Weights of a small GPT-style language model, trained from scratch on English Wikipedia.
Size: 17 layers, 35.6M parameters.
Each number is 50 + 10 x the weight over its row's rms, rounded and kept within 0 to 99. Layers, rows and columns count from 0. The size before them is the row's rms in percent of the matrix's.

# layer 9 attention key, 448x448, rms 0.074, rows 303-319, columns 128-191
077:49 53 34 50 49 60 44 47 62 49 44 62 45 44 43 55 56 61 49 54 57 62 36 60 48 56 46 47 62 63 50 57 53 51 41 66 49 41 44 36 44 46 51 81 51 51 49 64 39 65 54 30 53 61 49 56 41 48 42 49 57 38 34 51
084:61 40 43 32 29 50 52 36 56 67 62 38 44 37 70 47 65 46 55 41 57 52 49 52 47 40 70 63 40 42 41 62 38 55 53 43 51 34 68 47 56 56 54 41 45 52 51 56 55 49 33 58 44 70 44 41 59 39 57 47 53 66 62 45
087:72 51 73 40 34 39 48 42 50 58 62 52 54 43 58 69 53 54 56 56 44 56 70 53 58 56 37 58 54 64 53 58 46 45 49 61 50 63 55 58 37 56 56 51 41 63 43 61 61 56 53 52 52 61 57 36 58 67 41 54 57 56 60 58
094:57 40 44 56 47 35 45 47 69 52 57 57 55 27 63 36 64 55 53 39 48 48 49 48 39 37 42 53 44 45 48 46 46 58 59 52 52 49 58 69 41 55 52 67 40 61 29 39 72 44 48 37 48 55 74 60 52 62 60 42 40 66 72 51
087:56 53 48 60 44 43 46 47 36 47 70 37 45 44 31 54 56 38 56 41 44 69 46 57 46 35 60 45 59 38 40 53 45 64 59 40 51 44 42 56 54 42 59 38 65 61 38 42 54 65 42 54 43 68 33 51 65 50 64 47 37 50 51 37
101:44 45 52 57 54 57 47 46 46 40 51 47 47 54 59 42 57 39 69 27 41 40 44 61 49 53 55 61 58 46 41 65 56 48 30 44 37 56 47 37 66 47 49 50 49 56 57 35 47 54 63 64 41 49 58 51 36 64 57 51 41 62 43 56
091:45 62 27 32 56 32 54 53 32 49 50 50 59 36 66 34 57 52 60 41 59 54 55 52 45 49 38 62 40 49 65 47 52 60 36 35 39 54 50 53 56 54 63 33 56 50 62 57 54 50 47 54 49 42 50 33 35 53 39 48 62 38 60 47
105:46 52 41 49 18 44 48 39 64 47 43 53 47 75 49 45 56 34 28 62 38 69 52 35 42 55 47 51 61 57 73 29 72 37 51 56 48 32 40 51 42 39 51 55 45 42 41 50 61 49 63 52 50 65 70 35 52 55 77 51 51 26 60 40
096:63 53 43 60 43 63 44 42 57 63 43 53 53 25 44 50 48 52 43 50 62 45 36 48 52 41 58 40 51 44 60 53 45 59 46 57 59 53 63 59 42 56 57 50 46 52 37 45 65 44 29 53 48 52 45 40 57 46 62 43 49 57 42 45
098:45 47 50 53 62 55 55 65 58 55 66 45 65 43 62 46 56 43 48 51 43 53 48 49 49 49 68 55 42 55 59 51 70 47 56 43 39 37 41 58 46 45 51 62 33 55 36 65 50 49 47 54 66 32 38 63 45 59 49 64 40 55 34 52
097:55 46 40 41 38 52 55 55 45 74 59 57 41 41 46 55 65 35 63 62 43 29 20 57 37 76 70 59 52 39 48 31 51 45 48 60 45 30 49 55 33 55 63 57 50 49 27 57 41 47 42 44 50 50 50 64 45 60 54 54 54 55 42 52
098:66 44 51 47 30 43 61 50 53 71 56 74 55 38 47 54 46 50 48 40 47 51 37 44 60 61 37 29 52 61 46 69 49 50 43 45 52 54 51 60 67 43 41 43 52 49 29 65 44 62 55 52 35 47 38 35 58 72 42 57 45 49 57 50
101:64 34 54 48 56 42 59 56 52 47 49 41 46 53 59 64 56 61 48 44 57 41 49 46 51 36 47 68 39 53 41 57 74 31 43 56 63 52 41 44 41 44 35 53 47 43 91 29 46 43 30 45 44 49 51 59 47 39 51 70 33 49 43 64
102:54 38 54 37 54 59 51 33 53 40 28 55 62 61 41 56 71 44 49 32 61 42 46 50 43 49 56 55 52 46 61 43 62 43 32 39 53 47 47 56 35 63 57 51 65 63 46 59 49 46 56 41 53 48 49 58 15 54 49 45 47 64 59 50
101:40 56 58 36 38 55 50 53 77 51 48 60 51 39 60 55 47 55 53 49 61 59 54 46 37 58 46 46 61 56 63 55 69 30 46 65 44 57 44 58 45 48 70 34 50 51 43 39 69 47 30 37 53 37 33 55 56 40 32 29 44 52 38 61
097:36 48 29 45 41 44 29 70 50 45 62 56 59 39 32 52 56 55 50 40 35 46 48 39 52 54 47 37 52 56 56 60 46 53 56 41 57 57 54 46 63 41 41 56 53 44 58 43 49 49 49 50 54 57 42 44 66 53 68 44 49 41 46 48
097:58 45 55 64 52 54 57 46 46 58 51 55 64 53 33 50 45 46 38 47 51 39 44 52 46 49 58 33 67 48 43 51 45 40 50 45 36 61 43 49 49 53 59 56 37 48 42 54 47 67 68 43 45 47 48 57 51 39 62 76 39 28 39 68
# layer 9 attention query, 448x448, rms 0.073, rows 304-319, columns 128-191
082:48 66 42 53 41 40 41 41 27 31 70 82 42 57 69 39 61 36 43 56 47 40 60 53 47 49 53 53 51 45 62 50 57 50 67 61 64 28 49 55 58 66 46 47 52 57 59 43 43 42 41 42 53 53 46 49 63 55 37 57 46 57 39 42
084:42 46 57 50 35 47 60 59 52 51 47 67 26 55 45 49 48 43 50 46 53 55 49 23 44 50 82 63 53 52 59 47 72 43 52 68 41 51 64 52 38 25 44 41 65 44 45 45 66 64 36 65 58 56 32 46 46 47 50 41 51 29 49 57
083:45 62 52 52 38 63 60 53 50 43 55 60 36 41 49 52 64 50 66 41 42 60 58 48 43 42 65 40 56 63 44 51 43 55 45 58 64 44 37 56 44 40 58 64 49 44 50 39 33 53 36 69 67 57 75 55 53 49 53 42 45 46 57 64
097:61 51 59 47 47 61 35 52 56 19 44 62 44 52 60 47 24 55 49 40 61 46 68 58 57 52 32 43 40 33 40 51 51 66 60 32 37 63 52 46 54 73 70 49 58 47 62 52 52 45 57 43 37 54 53 59 72 45 38 42 64 36 42 37
090:49 36 47 51 71 46 84 58 52 33 46 53 56 69 67 41 56 39 53 79 51 33 58 42 48 67 60 52 49 56 64 47 41 59 50 35 46 64 40 45 63 41 39 59 40 51 35 61 47 55 54 39 35 39 48 53 63 63 52 71 55 42 47 65
098:64 55 44 50 28 55 38 66 47 37 46 53 56 50 57 70 53 57 59 44 47 65 57 53 67 55 51 60 46 42 46 55 69 48 57 50 60 42 69 38 39 59 40 40 52 65 23 42 64 41 46 53 59 53 45 52 26 54 42 45 40 29 48 40
095:52 51 48 62 62 54 31 47 49 31 38 52 32 49 69 46 56 46 37 59 64 58 55 49 51 49 53 66 55 58 60 47 61 59 54 45 40 31 61 48 52 41 43 39 65 31 43 52 64 43 60 36 39 61 47 49 62 35 41 50 43 45 57 26
120:36 54 47 60 52 46 60 68 53 37 66 49 33 41 57 34 41 44 38 51 48 51 53 48 49 53 42 55 45 46 56 45 47 64 40 58 44 66 28 51 31 38 49 47 49 48 44 54 39 42 50 44 44 50 49 55 34 51 44 46 45 34 34 43
105:59 51 55 43 70 45 39 69 43 69 62 37 52 36 48 44 52 60 51 55 38 44 41 58 38 41 70 58 46 60 34 53 45 66 43 55 33 60 44 53 23 46 39 55 47 41 58 35 41 62 47 73 66 54 43 50 70 55 59 47 50 49 43 65
109:59 32 42 65 60 41 57 34 49 59 50 35 50 56 53 44 51 39 51 69 59 28 41 41 47 66 48 82 45 49 48 69 48 35 35 39 54 52 56 52 40 47 56 50 58 46 60 33 41 52 40 46 42 45 20 51 34 59 58 36 49 41 37 57
119:56 73 33 41 41 44 48 48 45 69 69 63 32 45 64 49 54 59 52 46 59 52 44 49 47 54 44 52 72 53 38 33 45 62 53 52 55 48 24 40 40 51 57 62 38 52 56 39 35 55 52 47 65 51 48 62 45 36 46 58 54 49 52 53
109:52 24 53 55 34 48 74 39 51 53 41 47 42 58 44 40 57 37 55 52 46 56 61 47 33 41 49 40 49 55 46 57 57 37 50 57 48 47 66 46 64 55 53 55 35 57 66 45 37 51 33 45 41 38 55 58 53 49 34 46 33 56 55 37
106:58 54 71 35 34 46 49 39 67 45 51 60 47 57 44 57 60 65 46 26 49 44 47 47 48 41 66 48 42 43 57 51 54 54 65 38 66 37 59 66 53 53 77 51 48 63 53 57 55 38 54 54 29 50 32 55 55 62 58 63 65 56 52 48
097:48 35 34 62 49 67 47 34 52 71 59 43 37 46 32 46 23 53 40 59 54 39 58 54 52 48 54 56 42 52 52 50 35 41 44 48 61 50 53 52 44 40 34 52 63 47 55 50 57 41 40 52 45 37 42 58 31 52 45 43 52 66 41 47
110:33 46 39 55 57 62 37 52 43 49 59 67 45 49 44 46 45 36 32 61 44 44 67 47 49 41 23 37 47 33 49 52 48 56 61 70 49 48 56 43 38 52 29 59 53 45 34 53 46 35 41 48 58 37 80 54 48 56 39 45 54 52 66 52
100:63 59 61 52 42 45 44 46 59 49 71 37 49 50 45 53 52 60 37 36 32 70 55 47 57 50 43 52 31 37 43 48 50 29 42 66 38 50 43 39 60 47 54 50 46 62 50 54 53 54 57 50 40 35 41 57 43 49 48 67 32 44 50 41
# layer 9 attention value, 448x448, rms 0.0862, rows 256-293, columns 128-191
115:56 39 67 47 46 43 46 62 43 36 59 48 30 46 43 52 53 50 54 82 49 44 80 50 62 60 29 56 55 52 47 45 42 59 51 43 57 61 54 59 47 59 42 42 58 58 58 37 54 65 53 44 43 40 80 45 45 38 49 62 56 40 48 53
104:61 58 59 54 50 45 63 55 50 64 58 53 61 51 67 37 60 54 63 44 39 60 50 40 35 45 45 33 40 54 57 56 62 40 42 56 49 46 36 58 24 42 63 40 55 73 38 41 48 47 52 50 42 39 41 67 43 29 54 68 57 37 46 46
103:50 34 49 44 48 58 46 47 47 41 58 34 56 58 41 57 64 53 59 33 52 45 58 48 24 48 43 46 28 47 43 51 47 40 56 52 36 49 55 55 49 53 54 29 73 51 52 61 48 39 59 41 56 47 49 40 44 33 73 42 39 54 60 59
100:49 46 74 54 55 58 60 52 36 37 43 60 64 50 62 40 46 38 49 38 52 25 68 47 54 46 47 54 69 40 35 40 47 58 43 49 49 45 53 27 49 42 32 42 51 49 50 72 48 60 71 47 59 56 48 58 31 48 55 37 47 41 52 39
111:39 51 63 44 58 43 42 72 52 53 38 44 43 33 42 47 61 42 38 46 40 40 41 55 61 40 54 47 46 53 38 58 64 47 57 63 49 49 57 48 43 64 66 54 42 41 47 42 43 42 55 60 30 60 39 50 64 57 53 41 35 61 54 46
109:55 52 56 66 41 49 43 57 43 41 40 64 58 51 43 56 49 49 58 54 43 46 37 40 61 51 39 70 51 35 54 36 48 45 43 44 42 47 42 27 63 53 45 39 54 51 57 50 51 37 60 69 51 78 56 33 47 53 41 42 34 40 49 50
111:47 50 42 59 48 48 48 40 71 60 62 50 63 34 49 39 29 36 27 40 51 69 46 38 46 45 63 48 60 38 54 62 53 40 60 47 33 34 41 42 50 42 58 46 31 40 55 43 47 67 63 50 50 42 56 47 61 52 47 50 64 51 63 55
104:54 70 48 66 41 75 58 51 58 51 38 45 47 36 19 52 40 45 52 50 51 46 41 47 53 53 49 43 58 51 52 57 44 33 52 46 50 62 59 49 44 40 45 51 45 66 56 47 61 53 66 34 57 54 37 49 40 56 40 50 47 55 46 31
106:59 60 40 56 63 44 57 67 40 66 39 59 42 52 51 66 41 54 65 32 36 65 45 44 42 64 58 48 73 61 34 46 51 29 44 58 68 60 56 34 37 53 42 48 66 42 56 27 40 50 55 69 63 49 45 48 47 59 48 61 41 34 36 55
107:57 49 57 43 38 34 35 40 57 47 47 64 49 60 71 39 53 67 54 42 51 48 44 55 44 48 53 52 36 65 45 53 45 55 50 54 25 50 49 47 46 39 48 40 47 38 67 59 35 69 63 50 42 56 52 48 73 59 50 47 59 50 50 48
107:55 54 35 61 50 56 52 36 55 46 61 48 40 57 46 38 58 50 37 51 54 27 44 40 42 36 63 59 69 41 63 41 51 38 45 43 54 29 38 56 45 55 41 57 66 49 53 61 51 55 31 48 50 71 51 66 66 57 56 37 55 44 51 50
107:54 40 82 41 61 33 45 34 57 52 66 50 55 39 56 44 42 58 73 53 40 52 56 57 55 40 36 43 45 52 52 61 48 57 53 42 35 77 56 57 69 44 41 45 43 48 58 41 45 61 55 53 62 52 77 60 39 54 44 50 39 55 61 52
118:56 57 61 50 54 44 45 35 65 70 62 48 38 31 37 53 46 41 53 65 50 22 60 40 45 63 66 55 55 41 60 57 69 43 59 53 56 31 38 47 50 43 54 70 52 46 42 46 41 42 43 47 47 44 47 39 43 46 41 40 41 67 65 51
113:66 43 41 62 44 67 46 49 60 51 60 59 65 57 47 70 63 53 47 64 55 61 57 48 52 43 66 75 46 55 51 30 29 40 58 38 41 57 43 46 52 39 41 27 55 49 33 61 40 64 38 62 51 49 33 20 57 69 42 67 47 57 37 57
099:42 65 47 57 60 52 51 57 48 64 46 40 41 32 40 51 52 37 53 50 44 53 60 54 39 47 44 57 57 48 63 43 61 48 37 43 37 54 55 52 52 67 46 54 37 40 61 45 71 79 53 62 57 32 48 72 46 67 46 43 51 43 67 45
113:42 39 37 52 51 52 37 52 46 67 48 45 38 38 57 48 43 51 60 43 53 62 51 51 29 55 57 33 37 53 50 52 47 60 56 66 31 47 42 55 49 28 48 47 52 47 42 33 36 45 55 57 55 42 46 64 43 61 43 41 49 50 45 49
102:33 61 49 34 49 52 80 54 45 46 34 46 59 43 40 53 51 39 44 55 76 61 43 49 59 32 44 46 44 30 53 64 43 54 47 37 73 43 38 59 47 25 58 42 47 44 60 40 56 55 48 61 49 61 50 48 48 51 63 52 47 48 72 31
106:52 33 44 43 32 30 43 45 31 42 58 30 52 48 59 45 28 44 55 46 61 55 56 60 72 40 34 63 69 41 62 44 43 36 63 41 55 48 65 43 67 61 44 48 50 32 55 50 61 60 54 35 37 78 39 50 72 42 60 41 42 47 44 57
101:52 60 53 60 59 46 45 54 54 43 33 39 44 43 49 73 59 49 53 47 62 56 43 42 31 40 47 46 62 49 45 37 53 40 45 46 29 67 71 67 42 47 45 56 55 61 42 30 54 36 56 43 44 42 55 51 43 45 36 36 42 61 59 57
116:47 34 54 55 26 65 54 27 52 61 43 44 42 36 67 63 50 48 57 50 40 43 44 40 31 63 45 37 59 40 55 48 37 27 64 53 63 47 59 56 61 31 42 38 36 52 54 35 56 20 45 48 54 45 55 51 57 50 56 37 41 60 55 49
109:43 60 37 61 53 70 40 50 40 39 58 52 65 58 43 49 42 57 71 47 37 53 52 36 52 33 41 46 58 49 41 44 55 58 39 42 40 37 56 39 47 62 44 42 64 50 55 53 40 25 35 65 46 63 47 43 53 41 58 46 49 40 46 39
109:57 54 58 58 73 53 39 57 48 63 45 49 72 46 50 52 48 36 41 41 53 41 33 54 39 40 52 57 60 52 56 37 50 53 66 56 39 47 45 39 55 51 36 50 59 60 43 62 38 42 38 63 53 65 68 45 61 61 40 38 63 46 41 56
105:38 33 51 55 37 62 59 44 43 37 71 64 49 60 51 51 45 60 60 56 57 57 55 37 33 68 42 46 38 49 48 38 47 56 51 53 41 53 60 51 57 60 31 42 47 61 51 41 52 39 61 48 37 62 55 45 43 39 52 26 49 46 53 62
100:51 63 48 57 52 39 39 51 55 63 49 68 37 53 56 60 41 51 49 67 69 43 44 41 55 49 55 37 44 52 47 52 44 67 37 47 54 47 35 54 45 44 35 53 55 44 49 46 61 54 43 40 62 39 38 41 48 71 41 41 41 63 53 61
115:30 56 45 66 47 60 51 58 40 46 56 41 49 50 60 78 32 55 48 43 31 60 63 52 56 40 51 28 26 60 38 52 57 47 70 49 63 52 46 55 63 52 39 51 58 73 38 59 60 57 50 50 50 53 58 47 60 49 49 38 59 61 45 58
108:44 46 52 62 37 74 54 41 50 50 56 59 64 41 60 42 39 62 56 55 64 60 62 66 65 46 44 48 59 53 44 41 36 67 62 67 55 54 50 37 53 59 35 38 61 48 47 59 55 52 49 58 46 56 40 27 68 64 30 26 52 58 66 57
100:59 58 32 60 48 36 43 46 39 49 60 34 57 53 50 52 45 61 38 71 53 51 50 63 47 49 59 51 39 50 31 44 46 44 46 54 61 45 37 67 56 58 63 39 45 55 33 56 56 50 47 51 54 49 43 43 27 37 61 54 53 61 50 48
098:63 57 52 54 41 65 58 43 42 29 35 28 52 60 44 47 46 43 54 45 50 52 41 53 31 51 63 61 56 49 54 47 24 52 46 45 43 39 35 44 47 52 57 49 66 50 36 63 53 59 50 52 60 50 33 64 47 49 73 64 64 48 75 45
109:45 57 55 50 70 40 55 45 55 61 45 63 51 39 74 43 34 57 30 57 51 62 58 57 44 56 72 43 57 49 72 49 52 41 60 55 40 40 44 42 47 29 45 44 34 42 57 53 52 47 44 61 60 46 51 46 39 59 39 28 60 58 32 64
109:63 58 44 30 52 56 46 42 43 46 40 67 42 46 48 32 38 63 43 73 31 54 44 52 37 41 50 57 57 58 74 48 32 54 63 40 53 57 47 41 51 50 51 38 56 67 65 49 41 60 59 51 51 59 51 52 59 65 40 54 59 46 61 54
108:35 66 44 62 65 59 54 60 72 45 30 40 58 48 61 62 53 39 61 52 45 53 46 54 58 47 52 49 46 45 53 55 49 43 48 66 45 45 30 47 70 46 62 50 47 58 52 67 38 41 62 41 44 62 45 66 48 62 59 44 42 55 59 48
115:54 47 47 66 41 50 46 55 61 56 49 59 61 59 49 39 61 49 68 40 41 54 46 35 32 45 49 52 63 59 49 57 62 66 47 41 38 43 43 49 46 53 44 58 59 49 52 51 62 50 58 41 31 63 43 51 36 40 62 42 52 49 48 43
108:68 65 42 55 37 32 37 35 46 50 55 61 50 66 37 45 61 68 44 42 58 58 59 50 70 51 37 43 48 59 58 39 42 43 39 48 47 36 43 58 60 53 29 47 52 19 34 48 46 43 40 52 44 47 68 50 61 33 65 51 48 48 53 44
108:50 49 55 51 48 63 60 37 45 31 54 35 50 63 54 61 59 61 60 41 33 53 27 56 56 40 58 39 56 58 35 50 32 60 51 58 45 47 54 41 56 43 66 56 53 42 60 44 65 50 64 48 62 46 63 50 58 70 52 40 47 40 45 57
105:51 63 48 54 62 57 51 44 59 51 41 51 47 47 55 74 42 54 54 56 56 47 46 51 55 39 38 59 33 70 41 44 64 43 48 45 55 40 66 53 41 38 48 59 43 40 41 41 39 39 43 65 44 46 59 54 50 41 39 66 63 44 26 67
113:54 42 55 47 54 27 38 47 42 41 45 58 51 60 49 76 48 51 64 52 66 44 55 53 43 54 61 31 37 34 52 56 56 55 42 56 56 48 52 58 54 39 71 30 41 48 49 39 47 47 53 27 36 47 56 41 52 46 75 45 33 62 42 49
116:47 58 49 48 51 62 45 53 59 51 52 48 53 68 10 36 50 42 51 42 64 52 58 48 60 45 41 46 28 39 40 66 44 58 53 35 56 45 29 69 44 68 58 47 46 52 66 31 57 48 55 52 52 47 39 45 59 29 53 40 66 40 38 40
100:63 43 62 55 60 43 43 47 36 33 48 47 49 44 58 56 42 67 68 47 53 56 45 44 37 36 43 61 43 59 63 53 55 45 47 39 39 47 30 52 44 40 31 49 71 55 53 50 49 65 32 46 47 65 45 57 55 54 56 54 66 43 52 54
# layer 9 attention output (transposed), 448x448, rms 0.0744, rows 256-293, columns 128-191
113:57 48 44 60 51 47 33 41 61 49 46 58 54 57 62 63 41 35 50 41 47 45 75 42 60 44 57 59 60 47 57 49 64 36 52 49 64 50 65 43 41 50 51 34 45 32 41 66 58 60 53 53 54 53 70 46 40 47 45 44 51 58 46 50
102:46 58 49 50 58 46 50 45 45 55 46 52 53 48 47 55 44 40 40 46 59 64 60 53 44 56 60 46 53 42 59 47 52 55 54 31 42 51 44 46 42 66 68 46 46 59 48 46 43 57 64 60 61 40 70 46 64 45 43 29 45 53 37 44
107:36 45 65 47 46 52 50 38 46 48 50 47 52 47 48 60 45 53 63 57 53 49 70 61 48 46 38 35 51 51 64 45 48 51 60 52 36 55 43 44 49 45 55 55 38 31 98 40 48 44 51 31 24 61 59 64 50 55 38 46 56 47 47 41
102:55 54 57 60 31 35 65 37 38 44 51 49 48 48 43 31 56 50 43 50 49 51 35 42 23 37 42 66 42 49 31 48 48 43 63 61 56 50 54 58 46 54 69 49 42 46 69 56 35 57 52 52 41 55 49 36 49 44 49 55 45 57 65 50
104:18 62 41 59 46 52 59 47 57 65 56 52 44 46 41 51 63 60 42 53 44 51 43 37 54 40 62 33 47 36 55 73 54 47 59 41 63 60 34 61 55 37 50 67 56 44 40 47 42 59 52 49 57 53 41 58 23 42 57 57 56 56 29 51
104:39 61 50 53 67 41 64 59 54 54 61 44 45 57 50 26 39 50 70 61 46 51 55 56 50 69 42 33 45 63 48 57 36 51 30 40 67 36 55 50 49 54 27 53 37 50 69 60 57 61 43 62 41 50 47 35 49 64 54 54 44 73 38 35
109:51 48 37 59 66 34 57 51 34 50 37 47 40 58 36 49 66 35 44 53 67 22 62 49 35 64 48 59 61 71 55 48 66 54 70 63 51 39 39 59 50 38 59 49 58 64 72 53 35 46 48 37 48 54 56 21 65 40 52 27 39 48 51 34
102:58 66 43 53 47 54 57 46 35 45 59 68 50 45 45 38 55 50 44 47 40 43 52 49 55 55 47 56 25 35 29 48 55 61 45 42 55 72 47 63 47 50 44 35 49 41 62 57 58 54 42 59 48 35 43 48 61 42 43 33 50 72 47 29
105:63 63 56 54 60 50 64 42 60 47 45 40 44 55 37 42 27 29 33 48 39 38 31 47 52 39 49 55 47 63 46 62 65 49 51 39 43 42 48 38 51 36 32 59 67 48 54 53 42 44 42 44 53 57 78 47 47 44 52 52 33 51 37 61
109:44 54 40 66 66 23 58 42 48 41 65 59 34 50 48 58 62 47 68 55 56 51 42 47 56 53 40 43 37 42 54 56 74 26 54 38 47 55 54 55 59 62 51 35 51 52 76 50 58 35 53 55 56 47 60 49 57 48 32 42 44 36 50 40
105:66 65 55 63 54 62 52 56 51 48 51 37 66 55 54 75 51 51 43 50 45 64 41 62 45 46 63 45 52 41 36 38 46 59 58 51 37 53 50 43 53 50 44 50 36 61 39 59 34 37 56 36 56 58 52 31 43 59 68 57 53 48 57 25
102:56 60 22 30 63 37 51 46 46 55 54 60 37 43 51 39 54 60 50 49 55 47 61 70 68 48 55 53 62 61 49 42 45 57 41 44 66 65 44 52 47 56 47 69 34 48 70 47 61 57 49 59 56 39 39 47 43 68 41 47 68 63 46 45
111:56 45 42 44 60 56 54 50 62 54 42 68 40 45 46 70 50 43 58 59 48 40 74 60 47 43 51 53 70 28 65 59 59 67 65 53 44 42 53 53 51 34 57 55 62 47 42 38 46 56 60 56 65 63 32 59 40 58 56 37 61 51 27 60
108:52 42 68 54 64 76 43 71 34 40 55 67 28 55 49 39 43 41 35 55 48 49 23 44 48 43 69 59 58 49 52 35 51 48 54 51 56 39 45 61 53 54 57 54 52 47 58 75 37 71 41 66 50 53 37 55 43 49 43 68 50 51 54 56
095:61 53 57 57 77 60 36 63 49 51 45 41 63 45 40 53 55 64 56 39 60 30 43 38 43 62 61 61 54 74 52 52 48 60 50 30 50 59 32 46 38 51 56 65 40 59 40 46 33 49 46 46 56 51 49 30 60 64 69 34 22 47 36 61
112:60 51 54 46 43 38 60 59 56 54 44 48 67 43 51 38 55 50 36 75 44 45 43 54 53 61 25 61 51 61 63 34 51 42 48 32 35 62 57 59 52 52 63 54 48 48 36 57 69 44 58 67 49 61 35 44 51 60 52 38 75 36 44 53
102:46 56 79 47 46 44 52 47 66 43 42 48 60 76 44 59 61 59 43 34 55 61 46 56 65 55 60 56 30 41 55 56 50 48 54 56 33 46 52 32 54 51 66 49 32 45 61 56 32 48 56 49 47 49 46 59 55 22 55 52 50 46 51 48
106:64 22 50 30 34 31 41 32 60 51 36 53 42 56 52 59 47 33 47 54 42 55 45 38 30 52 56 41 52 55 52 37 45 55 60 64 55 39 62 58 47 55 49 46 46 54 50 41 64 45 34 39 46 47 57 42 55 47 41 49 40 64 72 54
097:40 41 41 44 35 59 50 45 55 60 49 44 50 46 45 54 51 34 51 34 46 47 53 45 37 46 31 52 40 48 52 50 48 58 56 31 52 62 62 47 49 47 55 56 46 41 28 53 45 55 27 51 31 41 51 54 47 56 52 41 45 56 63 50
110:48 48 53 50 50 57 41 53 45 62 59 43 43 56 49 47 57 46 59 73 46 43 52 53 52 74 31 49 61 54 53 67 57 48 47 36 57 53 56 49 57 47 43 53 45 56 35 57 69 40 61 34 49 22 47 47 29 66 46 45 70 32 41 63
106:53 52 54 52 57 62 60 36 49 60 47 19 48 57 55 46 58 55 47 60 51 48 48 60 40 53 36 49 52 53 31 54 48 38 49 40 53 41 53 40 57 48 33 56 30 45 15 42 55 45 73 26 34 49 54 53 44 27 70 62 58 56 41 49
108:48 62 57 43 32 40 50 55 53 43 54 48 35 41 33 49 38 57 64 56 50 74 21 44 51 59 37 50 62 57 37 49 32 20 46 53 61 61 32 54 48 45 56 67 49 45 54 49 34 71 36 45 59 53 66 39 34 71 64 56 33 49 30 35
102:36 31 42 37 49 54 62 51 52 49 46 52 66 68 73 58 50 56 57 47 49 41 47 64 31 52 31 45 62 40 44 38 46 42 59 61 59 47 57 42 61 67 45 33 51 35 65 44 61 52 49 39 32 43 55 54 40 45 46 62 67 40 58 51
100:56 53 42 42 66 71 40 58 60 49 56 65 51 36 53 59 61 66 24 63 47 52 40 56 48 40 60 44 62 33 61 53 47 58 48 63 48 70 45 62 43 56 70 48 52 45 62 51 55 53 50 51 66 50 43 73 46 49 41 55 57 68 55 56
114:24 52 61 54 44 65 47 35 47 43 34 46 62 42 73 51 41 48 56 28 64 49 37 52 56 41 37 54 47 52 60 67 33 46 51 48 49 53 70 46 57 62 43 47 50 46 19 61 66 59 61 48 64 35 53 41 56 54 52 33 34 25 53 48
106:56 53 35 63 68 59 65 56 52 43 39 55 33 61 53 49 45 48 63 64 37 43 45 43 66 47 46 55 66 58 38 47 48 40 57 32 51 50 39 47 55 49 46 42 49 49 40 58 49 70 52 49 37 48 43 42 63 58 59 42 43 49 48 24
099:30 27 69 50 60 63 51 63 35 38 52 63 47 55 35 44 50 49 50 49 47 44 54 51 37 59 62 53 44 50 49 31 60 51 42 49 58 46 53 64 60 57 49 46 44 52 56 57 55 57 55 44 36 56 35 43 52 33 53 48 37 36 46 58
099:74 63 47 55 47 57 48 59 22 37 48 46 61 30 40 45 57 56 51 55 49 53 58 45 55 44 36 68 38 44 50 48 62 49 46 52 41 35 52 41 59 45 54 63 43 52 63 73 35 33 57 44 48 54 45 34 48 59 44 59 46 59 44 38
106:55 51 37 60 57 69 40 50 43 58 43 63 64 53 42 50 51 39 37 59 54 59 55 61 57 64 56 45 48 43 53 36 55 51 51 54 46 42 52 66 51 44 57 55 54 61 67 49 53 52 59 78 62 65 39 39 52 55 51 45 53 48 48 46
106:60 64 46 61 67 52 56 66 58 36 70 76 45 55 51 54 42 47 45 38 60 45 56 52 60 51 40 46 54 56 56 43 40 52 53 42 48 61 37 44 43 40 51 68 44 38 74 48 62 50 58 68 43 53 52 54 53 43 56 53 45 63 43 49
106:51 57 61 52 55 67 45 52 39 52 70 47 46 44 52 52 57 51 43 46 45 59 44 44 40 44 41 50 52 35 38 42 52 60 55 51 35 66 46 48 49 59 55 51 52 52 41 62 49 62 50 50 64 36 43 62 32 41 51 54 54 53 38 56
113:44 49 42 58 48 48 59 44 58 45 17 22 57 46 57 63 57 50 58 37 44 69 46 47 44 55 40 61 61 71 54 47 52 47 35 45 35 59 55 50 36 35 36 51 46 52 34 42 63 31 54 19 45 55 58 58 41 49 55 62 74 43 55 54
105:55 58 41 60 57 47 42 33 45 52 66 43 57 54 42 36 49 54 57 55 43 41 41 58 45 44 56 40 43 48 59 50 62 60 54 56 56 49 69 62 49 52 36 50 56 44 52 72 49 45 52 33 69 52 33 36 45 51 56 50 58 57 26 34
107:56 67 46 50 45 42 52 56 64 58 60 45 57 40 36 44 52 66 58 48 50 50 49 32 56 58 42 48 53 28 57 33 70 62 51 60 35 61 49 68 59 46 47 59 38 47 26 47 61 36 65 44 47 55 47 38 34 41 57 50 56 57 41 48
104:44 43 45 58 51 36 52 39 48 47 43 64 56 40 38 49 48 58 44 72 52 62 53 58 38 64 60 46 41 54 49 72 51 60 45 60 60 57 69 67 76 64 40 40 72 51 11 63 42 62 59 44 62 52 50 41 61 68 41 61 49 38 53 74
110:50 44 58 49 48 62 45 32 54 38 43 47 46 42 42 56 31 58 58 41 54 48 48 41 67 39 39 52 45 49 53 49 40 41 67 66 55 50 59 65 45 33 72 46 55 43 63 43 48 57 51 36 45 73 48 65 42 38 56 56 53 56 42 52
113:42 60 51 30 40 58 41 30 56 51 53 52 47 68 46 46 57 37 53 39 36 48 71 49 55 40 68 36 56 55 66 44 35 33 51 45 54 29 56 50 52 67 33 33 61 55 48 57 29 46 48 49 70 46 72 51 44 44 42 57 56 57 53 62
100:53 64 36 56 63 55 52 46 46 58 41 49 31 55 41 46 49 38 56 40 62 40 53 59 46 48 52 57 55 64 60 53 29 47 46 21 51 42 53 43 55 59 65 65 35 59 66 50 43 28 41 74 35 53 46 36 45 53 41 50 38 36 58 29